{
  "num_hidden_layers": 9,
  "hidden_size": 512,
  "num_attention_heads": 8,
  "num_key_value_heads": 8,
  "head_dim": 64,
  "intermediate_size": 2048,
  "vocab_size": 8192,
  "hidden_act": "tanh_gelu",
  "norm": "layernorm",
  "norm_place": "pre",
  "norm_eps": 1e-05,
  "positions": "learned",
  "qk_norm": false,
  "attn_scale": 0.125,
  "bias": "all",
  "tie_word_embeddings": true,
  "parallel_block": true,
  "init": "normal",
  "init_std_qkv": 0.0168,
  "init_std_o": 0.00395,
  "init_std_up": 0.0168,
  "init_std_down": 0.00395,
  "optimizer": "muon_variant",
  "learning_rate": 0.00106,
  "lr_mult_o": 1.5,
  "beta1": 0.95,
  "lr_head": 0.00316,
  "max_grad_norm": 1.0,
  "warmup_steps": 200,
  "schedule": "wsd",
  "decay_fraction": 0.578,
  "decay_shape": "linear",
  "final_lr_fraction": 0.0,
  "batch_tokens": 65536,
  "max_seq_len": 1024,
  "doc_mask": true,
  "train_tokens": 671600000,
  "max_steps": 10248,
  "dataset": "wikipedia_en"
}
Each number is 128 + 24 x the weight over its row's rms, rounded and kept within 0 to 255. Layers, rows and columns count from 0. Numbers have three digits each. The size before them is the row's rms in percent of the matrix's.

# layer 4 MLP down, 512x2048, rms 0.0825, rows 447-497, columns 1792-1919
100:080168133129161166111155121193108127132129113104110153120118150105121137175127173111125131121118118142151098135130101125120108088139182138120147148140110136120161126139122109139140116099122118156139153113097097127131118058166150114090139115154125161125163093110100138112127145118120121147092168138137115185120130141182164095092180122135122089120167101122127149138108162128147117098140
101:175132155138114107155097126086143127077165136138105146110135147073137181141131148099116094104166112133138096080153113132166142131103169125134151134141132147168084075125154115104111159146170099102101116138172096127117136119118154111159112127139123122110067080117139145075146178119103112162111076139145140162136173102143172115158103141068144123132139100111124091103159139115113118180130
099:112104102106128165110127126128091157078155198138100154108110140115173092157168105106166150152178131112136137114107106114111137143142120134104134128148202095183169120111127108128110127110127105127134131116131149147172135141122147143105181106107116158127134160107131135107095119154139146056121145171152135121172146106132097121142163107128095112131155127183163133123100090152151140140139
099:129125143100095146131153086108087141115092093064146160143132108112110145118120130109114152108141171118161141097116119095107108115112094139110122141147085134147160144118089132127147140162155097152145114136101144160126125131142146118136176156112141127131125160125115163132129140139176138117163132098163139112150129138097156131147118104117153096132153124145118159082151121144115099106155
102:141155141113116173139168104180119130139150112133123126099124128118126133142095163139128109110140101123116123123141119150131136174127101140111132126155119142121138110138117137132086133126127093130101115132101088100119141143098168091121155146155127146112161133162146148108114145106134115109114134118119127099118124155173096140100084144105173131185082141148107131139146132114119114104123
099:164084129121162112115118065146111161151098093168144106111134109155099133164134121120104148153114134140130118138116161113097122086148115124150181115082121147140146138127129120200145178149101130118082144149149117141152141112111131076148117123115169125120152157132141163124170091113119097088158152164117121201119116094131182149077089154137148154144101106121122151157135139161092119119131
098:134094122133108154154124137139163101159133138113092105146113135127163115110138112163129109102083074139098130128104101095109119148160094086103101180125096133159137076112111152136108123120133138139082068100098117125090096149106158142097180146125164147154142113163110108109094133120116110133123136094131073115094154147127130149142132129157094085133093142112104122126149122103118152137102
101:101115116106124139131143118138108154146129158129169094140116166099169084134099149176096153161126102124130161168157100122131074077108108161098124077158092131085095221127153117132158114127176124142103133145141137144163140130189153138138120118131127162109121151164137174115119092103170157106127128113137139133116109111134152103127091137117106140128110135160129100113146149123145128157134
099:112117125116087125093146146152140179136153159108149138094120130140162129142117168138142134122109135117131083117123138145137130156132121117121098101172113163161149108096120131112144159159149058105150154120105150125138116109162147108101111118115150132115120113155154172134157120114136149096111162144133170080140138134109117130163169087117115163118144160104145098112152151155157170115081
100:085138136126110163151143110133118183110160162112143123146082114149163136144107131129121125135133169146154102120134130116104130133169158121162122167092112132075053115118167141115099096113110158157150125149110136158126096122161195133137155086112148103167152105145124110112086099155112121159175132161149155114138126143171119099119129095131136121095116106131087146143102150151150134103104
099:073121162124153113105127126149148090126102147136123088066145119105133143131121142133145144102146120082164175121140139158158111113134082165101122115136148138056108128088113132113118164118118122089125129147128128135131121167123168100152128115142151147110156151123123132127145139095122138133145120128123111161140155133128099144134156111143190120129147131116119148091127164142108128088133
101:144120148108142152133110166129126157146133083140118148106106138082154111136071151132094134117106119119120111150105116109131142149079136104093125119129125109152112177165129129109137105160126137133139113121143168112137121096080114150084160091145149146110122160133124167158093114139122123123145105108127120140143129108135147142107088124153100116105135173130126101124099134135084112146113
099:095131119159168152132087163167089123139107138117165129133124096181112131119112128137119127141152161115145129129181126138109140158129121143113172144133141197103089161075110101138119159112099083136133155096147191156102116105111161132124142154133057178132147115108161062176158117133167151095121113143118115106157161145092135119119140122155099103119147169105132118115171108127118108178115
100:133105113115129141113123166131112146128097120147129093146124119149117163134146140173124138111124118127132146140147124139124124112151135144137145112172092116140111119089088151114129120111157140127134139135153130122153134094135125156109146094162118136137112118129135080198140155153150094126136132152141133165111155143133100109145110146086142093082101182102118103103115127085138146108179
099:132107112139096103112127173149106137153097114161090135123136097145117111145118110145136160098117145121105098106143138161159156137102105128114115065156143127113086107147096134140144110161092081108147147113120143135119111133106144133084119152129086118167148134139148155147152133146123152154134155187109120151126134146119115137118147126110106115093118138159193139083109166135090138101093
095:130155133111130121124146120115146115109102137140120151139099150126118110149153112090114118127150178166149141121136127125126109159152105145139134145120086119117108153149119123169127113080158139140148133141117131152143111110115093165149128118153114097141114121111139155129131180116158105103101150146143108154146156169183144118161104137097097153179131127126114121137138083154158201101161
098:183148126145118157105145128126139142124121170151133134148136116101111169081110150137188136096096144122134143094140121116125090137172120100108133106103131113106058138131129128099124145122130116138127155105096160129177107133100095158079199151119097133109111116130154097127163137131111140151160084144150097104123133118137147088162114134126094144118120132132125076135152189136128125068191
097:178153152142144104120138090129103137162174136160104145094130133200114158157107133137153121143161138134146072132160112106182102148100098099111152147154140096072116064121114136116119137121099155134118117088077110176103111128154142143128129113111114155146147123164090094107123120139114126195130141132107121129120145133180085157113165116149165140100097139108141106138159112146150147137121
099:123135145139103155137127146123092162189155108135139085157138133120108111149143088136126185156081136139143152112113075115151118126150140127154114099109146103133101134146120132120140110096145188119129117171116098093134098139137124145142096121089150135113165104132139107113092114077130147098129198147142144105142149143055174116115114130112123114161135153111118148163140126110108125125107
098:086090111110092055128122128145125134129137152126162134173100136132136096120118107116109152125089101147139092133149162144143093136151131169109128164145142100114176128134106126114101139175156080159140125166160118145056136144105118114108146165121115128111139114127122137122108131103188101199146126126138166118101104118102059121101113125149143188130149151165096132130097139145146166142146
099:095116123154124177146153112145144117095138131108119112145114139185106123112123141122123122139147133111120146090115085131123088097097140109120155131124109167154150128129113137118115140165112144140113095122184121115154095137156102131135117166142068100138142102136113131122152125158129135136100130124097132127109146139168155118109153123156113131143129138181115107118131115096167110159115
100:127124115106164126132108097124109103121138119089141142131119085143104103114114107108096173106115182097132111152108111089119109097190067172121112104152196069142170130152075117167091119106192123109132135137160130143069156174116140138143121122102114098099148113102111146077149152090118155118127107103129126112129123110123123125129151157148138108164127132119077128136135149121114136138187
103:112094138144139187106147099123130122157106113160119105143086144074127102159103148156142128099145101161144131148154098120133101118156151181157148112190181144149130128151132119117138083107111119131101138117126124169119084104138108144129152126096174181162126138167092131118099052130105111122146149093147104142128137139123135142077108110128161105081144118117120142134110114135149102158119
102:112116141154119124100132146128144116114168118120112132087095161098144154076162138128142110163145083148132050156153143161127128145121147113137156141113201187168103139145168172090114119140110122134093135125146096127110123093133082185078123145095054138117144120096167145110145118099144099163145137141121143111133126127089143118075123089115167092094106118145143119113157135092139172169120
099:128136137148114200117120127109120130126141109136157119085105152081122100133104135122114164090106106173082121141121127123131175128132144136107113128146140162153120139154113149106147149099131106115130102134185102105143089137112117143103181137101122122100159121147148097135124118150167127109094114116131113171143155127170151137161178098092163159136155124154102169166110154109115132137143
099:102121147140125114146153138118147141098147129095140130152108144141132153112105123139089132187109106148134122121077125112131161127191106140121114154122130130151109100119165184135172142152137138088109133136121139104130100086115152119098143177115134158135110132169119135103115145103133103124158135123174090113118083100100114118102135096137128137170114111136149150162127155114122122083124
099:157130137137099123148089107077126151124077166107151142135113104112127147104113120140129080098150111142125109151135159151121095127150119152123106137119113093134141110144137101123106150105134136153075140110103128143127116136104101123134124081143078139082144130088156148123145171147105115149129135103129101125140115158131140109127091130108116119106130161156105089093158147128152134151167
099:091131122167166184133146145141094137146187143118093159162125093109114172095084158098129137134134097138132118113110113114150140114091128123142117128162138108131140132145136113150151180155115126086120171151145110168141171097100122126113113096109111129154126122109139144146113135105132116165124135100097135144138186170116130079072139134088091136117139123140125134137134099102127123176135
100:173094097136130121154122119112117138121127101121149090131173095146132115117122148140143139115132131093125123090164116141159178123112116126074108083118180097103103116126138120181151098129126083102130091116099156130121123142107137090111104141122130125103144146106108124118130123145169107113113134167112113156125121133126110107117154130118124124103098116101107107086150141172126130101122
099:120095111150068134112135139115131146115123123142134159062110128060100111152152141102094126105163142169138117133129098122138122152076153143135119132124134126128111126113125148114124155093130156121096081111101133114122086144123114108125148159146149157135123089113121138168160148144141158116150127148137135163120143119154144087136182119139105168154109112156150133138136166130175150095149
104:170145151137153136097166135144098091089120120077115136120080121128142153119099130156123139097084075134150172119092147137116103097085106167111124117106167170099114119088126099193168120145121122147086120139149111098149168184115188097140181106144093162097156172145176114124101140099229167118110141131118146117152141152124140122147163122127101112122120139123138091119166126138098092144119
102:123130132123126106146164143115147130094139108148119152122174124121137132135144158147114123169128173139119140105111070123143126123168136129091126127131095122079155150126163130130162200163116141158165138130109102136148138125118129157143122119122121164069117169126121119125116081183143056134114078153129175170103143147145157153095159160110155176199152101126123117165156110087126130150092
100:111134153098132136109098141060190119105114112086127126098107087158124124144136095114106125130102115126139117130107122110143121143171119112132097082135122127098109184162144139144116133108096145125129118151117121136132173129119142168136117107134171121105110132176126096143120157117122152119117093113142095134106182146115083155136155152113114132136123144109127128140132079100131141153091
097:113110124087129132109110101100154123130118170131080157129127112103145150147134114134139084114104100134132099121121119164125150176148106169116110150179132106157105180115133151158126132110169107105152146108118130126102118145126132127146127111136117148165110127135170149161105143136119121114123136138118123166140128143136164114136149149089100113138156117139125102147139151071119145133101
101:128142152121193159114116145100172132132117125131151133144142075169141150129149135107134116156114185125129124092119153131154159142126143151133104105114111155102134172149155083140134103147130146083144099133102111186108133134115146084126116125151089084100170123114114097111142112113129120116134100162093128156099182123142108122143090122134121118158096161080124114145177142129097140106122
101:134125142085124121149113123119128131161118133132121125127144106141115106154091120093077155117125109131108121134136155169170133076142135140121132135120091181130118127130141128147106136087101125150147095104079076159085117118092119152108175132170111132105124164124123152125158157161082170103116110151097091097132111121169152118111096109132130083159089097116104157153129118158111134162128
100:154113146154124123106128136114182086116122150149104087167101066124195129154131163137147094115095088139200128144123082139143116126138114139140117153158135148069150163124151144093124109134164119104131138165154069131107140116167152121129108116124133132109095160130099136115116139062153095200150122124108131155140119139135122138172121125146160140126104146121124126123124143115175110147103
096:153120126131109100124073130103155137131142125118136100144141126119124144090132131102101134080101154125123083108131081105133115110143155131160140138116160106102152142108184129194136102084126113110152131064115126135101119169107106126139099123130156132113138098158109142102125135115089157137163123129109141136141100140170153129115164172145118117125123151134144110149094145170141139111148
101:079117138161130131093102087105164151104153120136161133112102093159111120142125125115141117128131182150066125074121142097121093162125133107095092188129171117156160144142145126112078140129145096098106131107111121096105159148137103135195104157110118122144120156085142115130144079142096166158097106102124153115109111104204189117117108108115172152150138165123153118110118111128111144150127
095:139141130087110158112165096119065179138141108121115108143114152151105110133136142103120113094111166133097139095122109132130106154130173138116156117079171160123134081137125126124149139112127149105103091177144131136154114128148133117134129145104136138112103117141160159105112130143128119158152109149088100146115133132130118166143199137099154125134154147116109156128089176128110113111136
099:128129125096103148167184121119150148101140097107111162103122136182110083111080140092156123108159103137111086135125098156146121106140102131095143114153121159162118147148124147153132122109131095116140136105163139099135130137110156144083147125166141106104170128132116097108164133146093097123093149108120116113113123103123120078079125130140079123090101138121143146129136139162106133116099
098:091136130149129129160132114122146129101146139143147107111150132112150124111102130121090101134130144151143139104174133101114128116166135154141130112134086143107175163132144137088108089121118112154138101144101128115119115094109110084144102104139120105172140088109127151104111098154119162122119126123141162152136143109113129119104166143122119179096134133128114143092126157118157101114121
099:155138127108148089105124155161153123136153131103075092154088154134166156118126152160118090155133148127088108130177156123073160132163131052082123139105089147138124109156158116106126109118123176109100088134137130091161110124135123135121132117200135172153118139141147103138140133149137138143124105138094121130109119184118167115173101121124115129157145125111155159131120170177138128135130
098:110122128130150115146120140147083141117109174164089150146116147105150137089126102137114105095153113131139143122125112150133112131114114097154137174121169135107117148130137146129123128087135135133137170127145127139132085144084102089132169125139127107118108115114103145148151156117159167131127165150105127154144126150091138109108114167141091112168139143096143152111129124145145116144123
102:139127116112105145102136122144124100107149107119137126104157128088116190043131135147160129124142159091128072130142159132106113096116119154142136142142146082132131116166093072137118098112159134112127115151122100137155127107154131141126149136163126092091104089110094098123079119139104152155114116115112101117120132155142121090133118156103142114116120142112164135106144133082127147105106
099:155126111168137121123097139136173097127118144152148103183156117082146083114050155130187132152128141124122124134141115099090107101082100131106122141138088104092104143148110140142129179094120182111155136165116105150076124157144117147089135163108114124128095093158146158138099172117117140107158150156118127156098159117111108104152133171101100104152119115132130171124120141168128136142137
098:135103162117098101107159133172124111130126114093140100122110061125113183154130098139142158117133126136134128131125123125133121148113124133150134170138121145154163113140148152121109155185113149125137176107147135132139138175125098132139109105162147099129124145093181112101097119133078089149148153107108149158137150180118121150126204155116154105133136158093147103143147133152152088097145
099:145149101149111110122182132143099156127144148151127156153123115146105141079126108097161124096113135143104094097119147160075136087116124101147089105128066144154135117118159112111145099138142130132108112130091147094154162181151121088151119186132160198139091144126162097089138128138141128135130132106064148081149112113153135167099164113168181168121109090152160173129113132108114116106115
099:107116110102106145104099100118122137145115106063124129114111148151159142135101123129116107125095152089121134118098079106145095123162150135125127083138094169092175109103115131108117099133151114177157092082136107126157143134131154135105090125123117105144110115081125161120125145121114131118168121119109136131133100108206064129124139113144114090082121151130105106151159137146120119175092
101:098120126113125120128114129131101146118156151136092098101126168138113120140145150100185149160168109139136091152142158119174167093112134147128161098177126104132134121131123143104111101113121130106115164153106129129132108151143114107112156157131096113079129108113128144146152111112119108131073089142092148113099121098168095166103120159118132120080124124164160082123142083125124157093070
105:110086134168153080103138138102116080133106152127144099135153131132149102132103153139126137117124138152137129153115155166092137107116121146168075101103160128158131168142152115076110142151115131128118138151123126136150145091149116111078150136102137111158110144136123122167123125129177082176181134141171140148131169158112147115130094097138110111117162126089096152098085087130108119149126